config.yaml
rope_theta: 10000.0
attn_scale: 0.177
parallel_block: true
init_std_o: 0.0257
optimizer: "soap_variant"
learning_rate: 0.00633
lr_mult_o: 0.812
train_tokens: 138100000
max_steps: 4215
dataset: "wikipedia_en"
Each number is 200 + 20 x the weight over its row's rms, rounded and kept within 0 to 999. Layers, rows and columns count from 0. The size before them is the row's rms in percent of the matrix's.

# layer 6 MLP up, 512x160, rms 0.265, rows 508-511, columns 0-159
104,224,186,191,203,191,190,181,191,219,214,209,193,207,201,190,211,197,198,214,227,233,199,176,203,215,187,226,207,231,197,179,216,223,160,191,150,181,197,222,210,164,228,242,181,166,199,210,176,202,206,195,208,212,155,192,228,181,241,211,194,204,222,218,226,227,195,214,234,200,187,189,148,231,187,190,223,207,234,202,219,196,211,188,187,216,211,196,186,219,201,206,195,190,177,193,200,176,202,171,201,196,182,207,210,179,211,204,226,239,167,210,228,229,170,182,185,194,172,208,164,197,185,193,184,193,242,204,204,225,203,212,205,167,180,230,218,225,228,197,204,128,208,177,198,205,208,217,197,183,216,193,181,194,186,182,219,198,225,199,190
100,202,208,184,178,189,211,189,202,191,213,208,170,185,200,209,173,183,170,205,222,209,209,196,211,205,136,203,231,222,199,207,213,194,199,164,200,171,197,232,161,169,217,201,216,210,189,206,179,199,205,219,222,206,218,209,220,192,212,230,229,208,168,189,181,233,200,195,203,168,203,239,213,182,216,249,159,222,159,195,230,204,201,195,210,168,232,218,196,178,210,208,204,179,162,193,203,170,217,194,155,229,218,173,220,198,215,174,197,227,216,186,194,211,194,180,219,189,192,191,208,205,223,184,186,191,212,218,211,200,187,177,191,206,203,235,178,176,219,181,220,179,165,211,209,239,193,187,193,218,210,187,203,192,172,150,213,210,175,187,218
091,190,201,211,196,178,222,196,210,228,193,188,238,163,199,205,209,220,230,160,194,188,227,213,186,186,192,213,228,189,193,202,220,213,203,176,178,199,233,215,182,178,203,194,212,195,212,198,224,231,221,214,152,161,200,205,165,210,233,223,208,183,202,182,253,190,191,181,224,209,225,207,172,220,236,212,194,204,210,215,215,192,194,196,179,208,172,222,221,204,250,227,211,218,201,223,201,204,186,161,209,214,222,220,175,189,205,167,190,164,200,195,198,221,168,198,226,190,214,185,175,208,165,187,222,181,241,215,203,173,199,210,183,232,205,199,175,198,195,207,232,176,200,237,170,219,177,206,212,204,210,183,192,224,212,186,220,226,191,176,225
103,230,186,167,229,181,184,218,218,239,196,231,197,160,199,182,210,176,206,195,213,197,165,178,244,173,188,200,211,188,220,144,192,194,187,215,206,209,175,218,212,212,195,181,222,173,198,177,237,185,217,206,213,197,192,181,232,197,187,198,199,230,195,213,188,192,178,175,223,223,193,185,187,213,200,184,248,166,187,175,187,225,202,168,197,167,204,198,183,205,176,193,208,184,231,182,188,211,198,197,188,198,168,202,198,156,229,201,218,240,187,207,209,181,209,207,185,190,194,187,153,201,242,212,182,216,195,214,203,214,211,193,162,232,220,226,174,208,158,206,197,180,188,217,211,188,245,183,181,209,220,215,203,206,204,200,204,187,206,201,228
# layer 6 MLP down (transposed), 512x160, rms 0.209, rows 508-511, columns 0-159
105,176,185,201,152,184,219,201,233,229,198,195,165,194,176,216,207,198,242,179,177,198,211,169,206,199,218,182,197,202,182,191,191,199,177,231,183,214,196,211,192,199,175,218,229,226,213,215,198,220,165,209,209,222,216,189,180,204,251,226,212,195,196,208,206,199,204,240,188,215,204,177,201,227,208,203,181,175,168,204,187,215,175,193,205,175,218,177,211,208,160,189,181,197,226,210,223,157,216,196,181,182,168,209,239,211,200,224,218,189,167,220,192,224,169,199,192,185,215,213,179,179,224,221,200,187,153,196,200,223,225,192,204,187,216,189,219,184,189,212,204,196,179,246,219,206,203,217,174,225,162,198,210,170,203,225,213,152,188,177,194
100,193,180,182,217,199,178,213,210,200,180,214,223,200,214,194,188,194,192,184,182,182,201,173,194,226,185,188,199,218,201,190,187,195,218,154,173,166,195,193,220,214,192,244,235,195,195,192,243,205,209,192,243,220,194,222,205,201,210,247,216,199,183,213,197,189,169,199,170,207,191,209,204,227,202,223,155,209,179,164,146,227,198,216,178,206,202,205,211,211,189,158,216,198,160,178,235,222,192,177,167,199,199,198,206,224,186,163,180,229,218,216,205,205,220,190,208,197,208,191,223,201,202,225,203,190,243,212,159,212,200,202,186,201,213,183,198,205,201,196,186,198,176,214,204,204,225,185,223,209,193,149,229,218,209,140,224,196,189,188,202
093,212,213,220,205,192,199,204,195,198,216,220,225,188,207,170,168,224,169,213,194,194,233,163,200,202,187,192,219,199,205,198,216,217,187,202,251,168,201,190,235,201,187,208,202,181,187,257,168,225,230,218,183,212,209,212,203,198,191,174,217,215,230,210,194,189,199,209,192,213,197,210,223,173,186,231,191,233,214,211,158,194,186,147,202,202,176,203,192,234,248,202,198,220,224,176,186,211,243,181,229,190,176,198,202,219,180,218,193,192,197,169,233,234,186,197,220,182,206,191,189,242,197,194,203,179,188,174,180,189,197,206,216,188,162,173,193,217,199,217,195,205,195,234,169,162,176,181,188,200,222,203,184,205,201,176,199,187,224,203,228
101,227,218,191,197,156,188,207,225,195,209,182,193,200,176,193,195,186,205,189,244,175,188,185,194,192,179,236,202,175,210,238,221,201,158,222,237,186,179,194,194,208,210,221,221,215,193,149,187,198,215,203,211,204,193,214,210,207,201,228,202,176,214,198,191,181,204,189,211,199,212,215,223,145,214,173,199,202,194,179,179,187,214,183,191,148,175,232,205,166,192,212,198,183,210,160,190,217,169,220,192,215,217,214,145,251,221,217,200,227,188,213,236,172,200,198,198,161,217,187,180,184,254,220,200,184,165,220,193,188,208,193,224,210,187,183,225,213,202,200,182,208,220,195,199,207,227,187,197,177,191,203,208,209,199,210,207,201,181,185,195